config.yaml
n_layer: 8
d_model: 256
n_head: 2
n_kv_head: 1
head_dim: 64
d_mlp: 384
vocab_size: 8192
activation: "swiglu"
norm: "rmsnorm"
norm_place: "pre"
norm_eps: 1e-06
positions: "rope"
rope_base: 100000.0
rope_fraction: 0.5
qk_norm: true
attn_scale: 0.125
bias: "qkv"
tie_embeddings: true
parallel_block: false
init: "uniform"
init_std_qkv: 0.0229
init_std_o: 0.0
init_std_up: 0.0229
init_std_down: 0.0
optimizer: "muon_variant"
lr: 0.0105
lr_mult_down: 2.0
beta1: 0.93
lr_head: 0.00502
warmup_steps: 0
schedule: "wsd"
decay_fraction: 1.0
decay_shape: "linear"
final_lr_fraction: 0.0
batch_tokens: 16384
seq_len: 256
doc_mask: true
train_tokens: 148800000
steps: 9083
dataset: "wikipedia_en"
Each number is 128 + 32 x the weight over the matrix's rms, rounded and kept within 0 to 255. Layers, rows and columns count from 0. Numbers have three digits each.

# layer 3 MLP down (transposed), 384x256, rms 0.222, rows 7-40, columns 192-255
166174123120102112099153097168089167096193114121099119140130125157107123076135125146147072140150066120140122130112129090110086136114129164113145129129111102109198103168104200127083162071171139
179112100108130132180109129146196076175110096170129136146116109128141108149079138118167103120150085190108092121104114078150083138126125130149144152154135134118127137078129131164173180065115101
082116096117124163040129182102123127157119120142091159150127115118188115078121113176109108121142160118190156125142141140201115125055108142119133190125134094061086133068158149122128179099179111
099145130130059127146154139104128101124171167127168154147150134148128099107160151153119170099118137138179141107140189081062175164175097152141059147154121124115118112068170107121139126143125112
181167107137127148103159127144155114170140171131130178076107122111089113166176128100182159123089161088150154110136163149141154126126128175133141136139121160092177096076108087108105086167146198
112128074114072152172164176154121107112171072133106175135150156128106168143196189121161137201203199158156107160123069122132075099079111131178181125164147142159117141100150116117122051165143149
153179146164131153115099119110144161115132106144083098106144119099151177125105194125159164124134159070171136078083173132149121156113179112141131148160092116143133116097153098128151151092127048
163076130143081096161116149088056133132084110083139161140133116097153097134098058086127127131196078122145103179168136122078104099118147197135091149129113111163146137123125088103114103178132143
123122084070123159181113098168157190119145174119129137138128081125079158136146113127116117085162110149150119155137158154181179171142138118111144165124135114175159073113130184154106090092187135
095094123065158101139093116102104110106100129084126116149154188116133099132159181110167146149187134147037093061127036143175100145131117159152114045125093130098167130106038123123063087105097141
118094166151123118172064108110125141119159160089132142119075087179142147118103095125105143165170074096108124151150146074114107120201164142122128162113090163116127114131120146074128093113115100
132150123135081142135124175154131099123104112138114151111105148095119109169112112140136099155119148121151087154113077114122096152138154070136132121052107128216037110236140136123127078125141178
145164152100107189092125169084152174105116106086151085125112115094131136132137175143115180153172145113140123180137128119103106124126112118112166126131114163179118121123138170125121106153070115
164143171140166057171121149154097121171103090123115120099201106127136155124132157110110096137131158176161108137064064154157166048071160150139113107124116066078105214162166136103119134137200150
141141144176089137141109105110131090122135164157117048178075101119198136112133127145108090169134175159140113178120101108123112181197174053180156113148102108126080085120119112137149130087134140
129112127118191130108137138091170107161144133199120151152103157093123172119141082126107138150166122102095127115099102099126098092097139150124117119139155110122141211153103113143178126173128205
134180153151147143096097126151020131151156149187082175149091100136146129137112133123133152169168141074102175117149161124107110069121189180193087190098131133145091136143146091169101106125072089
094061136140146122128195165118140079158070135111150087125083132100082136116141163099167129160091112125110176179169109139158187132169175147147155151101182130125122132116160154110116092137169157
102167138187115183158108103102121150154140104173100116120162135058093118157164143157103140088089139169144139093110049113120164165152098113146117164145154101128046122129092085166145085152067209
125062076185135111105165099171130107125049129112199118134120141131144143120109056084128131127088151130207096147106161161095153169132136122178179127124083169140083094119168083172112151109132071
139118128130143091167097145121097142137118141153137151096101165122064155135111119143089118143114139123162100159118071038105102091094131130061103121129111164155141125130115159108080151213150078
131144130154138110092116130130111151125152163120128103138147132141115117103116142128113147118121073157124133155194166196129180116147109077103136165122091107147112079089107191146144170134174092
069158123141204139148065195133121139178184137123064046133154063161119121148168157156109132117135164117142154126134167133161148116063115078027104141088188094148092147097162129118137146109121136
096112115130140121147152205108185175215109149099187065150122109142119094091138117112136174100135164094166188141115109138097135077096115085085158128117097096196149162071160079147092106160112144
073179101151087119141145133127119164135094149117148080157113123121204138086145070128126070138119162109113193130115115128107125154130186133116098105128168147163162071133103165039108100119070137
129130081059143201064167132169139165056125055190129089121141140059102158127132144065071090102143122153115125091063102086129127080216128125180155141146169160136157175150157106139026153178151152
199145105147207141150166090123140088127137139106139118166154110112186129100114106127117137140091123187142081106096153092122071057195054111096139098129106136165153102153115150157146105152106149
122136158132128135063166149087159094092132077123193090139111157149146147111118166094111146125155142192134090110166157065123082118101064161161119131144134143118141122159140122082057089103142133
110144084040090087122127070131115103134091120120094149111139142135049108120182121117119149139132063192145120154099138141164155115089124086123187132166174135186161137117147174120130107144155140
160103091117158142123096150096145168126161158158086173134151068143096109171124114193144146077092165128112131122195171177200122138121110088092166161143111137125109123100125165100101080179157092
165122111027168073101096144158099109151125144161153073149127113116104135105184140178176113108127156131106131140146160080114116106094114122125167129134117149165105098161162119134163118173099126
070105159145106142117181145164140136158150123052092120084099097133134111127166121149125214124113115088115158169154147124113215161152122112088110148117133176154114108107136149120160113183118057
112127176155124098178169166101173067113078100113115123152115134084160111114100141159103119189219129111109124097104113099086147167093065224134137159093168134153158116156116121103159148151149091
116130085154182090109118080153098157127166111114108124113139073163118095171122161096106185135115089056134091041116138199093104134115170126073128196182137160155144099123115113162110100121109068
# layer 3 MLP gate, 384x256, rms 0.177, rows 8-40, columns 192-255
093075138096111105055158052123088106146130132117121144132098141102100161163098120095125156139165186159181129115172156109111124038137140132115147090032128074082127110080093143149081162088129166
106161124090118140129132143135148143106121091135163126096122041107125131217154129181078114061121138064148115099162127168076171127070087118127130102154168095149090101172113150162144096141100105
114068080061163128141114178125141099094083126148094113109107137122150059137113118134145209174124159152079140181170107095173119123159048141091125168076114074123169139121143138117172176122168103
079143154065155103210051110095124164140170179104132123158085117181104122165130158156094130210121094122105088155127115107091139159135138070129116129144191137158184171163185193181114173095160138
086156133164099094132145099131108105118170106110131134137076126108154171142095096106110117097190165092102152141179097108167108146122161159149184112139062125074114179098112158137083152130130114
134109128120120115142080117092122144117176123132139055111132110135163114138147067169148138090127129099113145124195105106208146142098106068179172133097167129093173100117165207088157136152131061
134130233095153074134152132152129105138168084129089137139098109159135110136155095127182110165179140133138156125079140106108131135121141131152107107147128145118107093167091199066109119114062124
138118141140111161140135133044083072111152091070192127136153140095113165150185136136149133215126133056140119055162068113121098170072090154129075099168149112146119170170124085140115060121101121
101133146106186107136158127137137117138103082119179168136113120088165119177147095100144096083160165075076112124129093120121080102134144051151084078156085133090159149128110136152135115147120110
138084156098165120152126154117112121066069145119138063096136118081092102080165120110085112077100102167119083171146145150163124154122168116145103149113153115123176146091103164112188109153060132
116165095141147136125193101133082139148172141135142137144060132104071152109076126141120145115174159172075130081186090079122161116034144081112093136073180146070169093143162105196107158113114130
148086101169063103145094132094136135112143096165125143086149125150097143166192136135168094151063125069148194103075146113181119099137152107157090101117126106142092183132121159135147181103128106
131144151164112062151123125116163184130119106127125107104070120091119064117121164095125136164131165182139152101138099142147068136085190149093139125090133103136136139135139129099155176163201176
124171089162096155158099105092079130160158142179180134168114138120198101100152101135100173160117139128155103128140151137155164201119107152129175123123144171133090133123157193118139173091081095
142030080094081153143155157123078078085134082176054110131103084117212134125119090092125079106117136187172199155154164148103135141123082131112165164142150143121136095132145101139132097063125092
140116174130110122142124057130182135115162100123096087123098121112144125153131142155153082139104093151133156083216167142203106125121086117137108111161153170076126160122173175156030165112043116
113146095180122115132162164131148134079149123153087130107115135081091106101170132148112172174127110136106146110144124134123108127119120098146139063133169063123214122143166138133163172159139141
131100129081149175105066148107174126096152146118133105089122102134107167124129173124061110125086095175135198158102126114103113105173174108116093132106194149093142134082043125138097116135135125
140131128156136157110160163089134101124093125163119106118135133126160118095118142130110111148086137157169144191149132079132045147110088241137149122064102194116161125164226149105143165145121133
080067175103094182147143133156094118164142093093131169129138181141135126113166165138101045153134093129131108094060131090089140141100170131063138163088099175176205116158094137135128124092135084
068143162082160111129131164119155150104092139156095107071086151133111128203141127144188087164129095117110150126138151159122125147116101089132168120097183078183126102126118167160127121093162101
162149140168132181094178135141109141134076123071107113109146139136106131187091109165150142193076158087129152178103120118068073167129122128142134125075101159170181100090102169125147104157149165
113100137149143142123137128171121174134147129095135147160127187148133138149084093128152132157113080083185057137170171125102140145149139061145140151096170121134074129100123122151138132170149098
096091137158141135097098145164096172090136157115120057162153185091151120113152064167127090163149123111135165160138167121142060092154188095130124145098115168116139157056134176128118135137136154
118068160157080121084109120112157132140089084084124113112053080092104117162144117149146152158137124070098152160123144084172149121102117111141141167066127120159134184064149117159136084151119142
064102142125087139114139128121101098047156163204166182130070156117123129117184180129097157111126132154165183091184112141148127121104120134122123149114075140129090233146140123037118180145139162
079151159099166110104139102149189085172173170104128088119103143084137130139170131121125141045087137165115068109119130134020111075078117112121044116165117128089077108137195130133136091178131121
108122160193142122124136169135113101114116101135141085137152083169143147147147137127112142163114066146143040122134073127133156137140134084147138152127095128104138101188102153107137094194171162
135088140111110171166171106156149134154137164101131148204109120160127157134149126119136122125096138083174181153093087085150123136127129141157174151124162141070063160126059096164155111112159082
126126146089136113146137167093147093133191097160203107116150102105113146084094135131161133124132144121090099184096132105153130123099128131091068132145123115081082208161097173147110150094090105
153123127190177119152125129120119136105173150060125122063102149114077103171136114123121137101123172094178165073181123138115133106196130148119098121096113128147105112113163149111143093115117095
124134163105067119181112148135089080144207140194102141157117123126145116143140142097161140113153081144124118096137099135140111110104105128152119127105089108166180091115123117125119078129057146
120118040146178144096135122137098178128169146125132107139108127116117088151116131088098140073187140119156144171107124151101085104167113143117032129114124183148164168132177140142085138133100056
# layer 3 MLP up, 384x256, rms 0.184, rows 8-40, columns 192-255
071208176167160123134157100081164157148126109125143101120113109094097095123104155157177135091124086102125106101135088177134157129113087126148144141172146145091145101135130144139085102139062188
193143076157132103112193209081119150118164207111172101166132116129143134100054117142204123104104095108190150135112128104162131190134122149069170102136053138111115092155118163157113162130113108
121154136099066137094114126118103157127170179112142128133190178087093084060121118178145056103184087146179074110163156091155186191156095141151101110148123184098157094168114114142094170156105128
172104137164118137131081139111141126158173187117176177100146117123092156138117149197131097196092097135089173069047122086154109100120171139096067137135149079144086076159108156220172167220118131
127067095158148151116152104131138114098160145161129114074118159084128152138092161145132124118157106167133091138141121138136091141139146126115164106129157057164168131152111117111145102144149129
152106091076158134129113096146123144148120143100179202157151126083141104139199145141160173176189120120112144088139152100132126065202112121090161136133140134125171144120171167080120166122134084
133138130096188115095113128148073112124073180161109107118107109134146159156112098128069129194084150142127139154076159086095121130135138132122170185146123091105116090125122171086144113115109147
084127097119169160147150136151061140130128108059177129084179149114101155160067131131132093142133135068177101095139071098123127115152135143086125123160109129124136153137115094095112188143114118
156084116155131162131066142090124145106124085124181127149115186086114116150137154137126105184132084107129138105153103116054060119128093096136113143148148123073128214111108150084141098129205140
054142213153090150165155132098122159112146150107106136177155163099133130095131168130134191146111119111137138091118140074107151128169090143131138124150129146115177150139146089146167170122150169
132140129110113194118124096138150125136133177073123132105136119107167163175081096117089153223101197149052111139111184155075125178185128105069124132138115072114052107140118167135178088123183126
127172109128136080155103088136116142122143039075145103128110124128161078090128135096106114095169093136154168076128111120125161151089135121182161159149105173114160132114158112085140139164138110
123094119149193074072154130095204126157172115060137169166083173150135114085178170109092102116166168148079026118072128184135095116136160154066169160159120180167091173168120162184107222106108174
162111100106118106097179132129119088114064225152164146145135063104120169184134107138115103124067083138178122088148158098106205167126124121186108176139120103120097130123161167148125119171119134
096144079114121161097140135097160157090104173121121070135136127169110108105187108177152131115111091129128156185106149132165139073152149105115176123135169133141118152145157117100157081206119152
073103148092092120133138139153153189091121179173082137099166102061198115160071134129144090132062143150163144138143129134088141183171110100123169156110194115096147169111153132119150132086133097
141133082111149089182145139126108142050127128066106141139111193092142148125151124046140189135081143108128162123168094135115156127184107142126138145173130135122142089082125129120111165179159092
105123088156113115221140094098130148139142150113110163088145071111107090139105102119099093107084067152190168135090127107102136143143112139160113134182131196144083191114077155140096167117120152
114126194132148115089140130150207115089096104133121106148116172138133059162152101173154120117170147170147099093164139091109070162065127151163125059088145127134133112091148168109127115139155134
190154097124129067143124111125105124132122072142129106148091197146096127130098138094119189126123104155113070111126138186089149171094110157110162114145143099157130072141148116130096200160146085
128133132128069115165100103109108098093094122125148131163130139106142106167126142099091141090104200116137172146083085143110123165083072169110149121112182145104109125122124127157125197176149090
151165146107129157195176170144158151216091111116119111162149160087119081128091136086119141151164147167117147134200172095135118169140101081139132198105163090178123116156104125095143129128160109
155066138162101191102144142142089127134111134131057081184176176065189095113132125063104124144128181105153190060109115142128114084216153121124083185092138104082120087018167154119169118094022120
058127106115131071111128092131109172119094150137149161167087106151120170130088155079125101097077148086123175128166118183160174103119171135095152083157139153171106126143136095074109122153094113
091123140081123167096136104090129094105153156161128157097123195124161171145099160118095061150154104145115132112155144197145154029207187094109092127169150114125167182157077131091119158140184127
083130196116093160100130087118141141063147188091135108103113129133111183127093151150148128168124096074156150094130110128102172142107145161151180135090115161132131188135146118124086140148122159
168110148055104091130146142167131131114127136108131115103141067139113118130144141171142086115173107070114144172159095130138111139075087163123137162111163089137126151095124108139076075119129178
153079155163135160142131143112110093129136096132197053133146078112169149143118190089126114096112082140162168135116149110070088125165092179113088152133095143144104179122139128067137128186111094
095122127081180155165081103139135133182144146184133137164134132098162104112186152207115138092162095129201097180168171128143121130119114154129146157129139156133098099129081112090153123174107086
188106146108136096134109169125126070142090205134135158093141130139107114109107157139160165124101096129123100100113054131114126138139123161087131129128161129161110145209114156113139120076167176
149130146142143134128084118140099063082123129070163125055094171144074174133158110139149072127157053154095129156149190065080150073177102121119087131097140172093091106170146121157161122141181111
123137162160133147170172176179073132138105140107077078141153102133148159143136097136094114117096114134099132105126131139095143140086170123159092129073183185083085140058151172103136066155119198
093134114120118088175113078131103148170158132079119144147178099069128081108132119120168100122158074080112167163101142139171087114139100102165158106144179090179157059099165171155127133109164083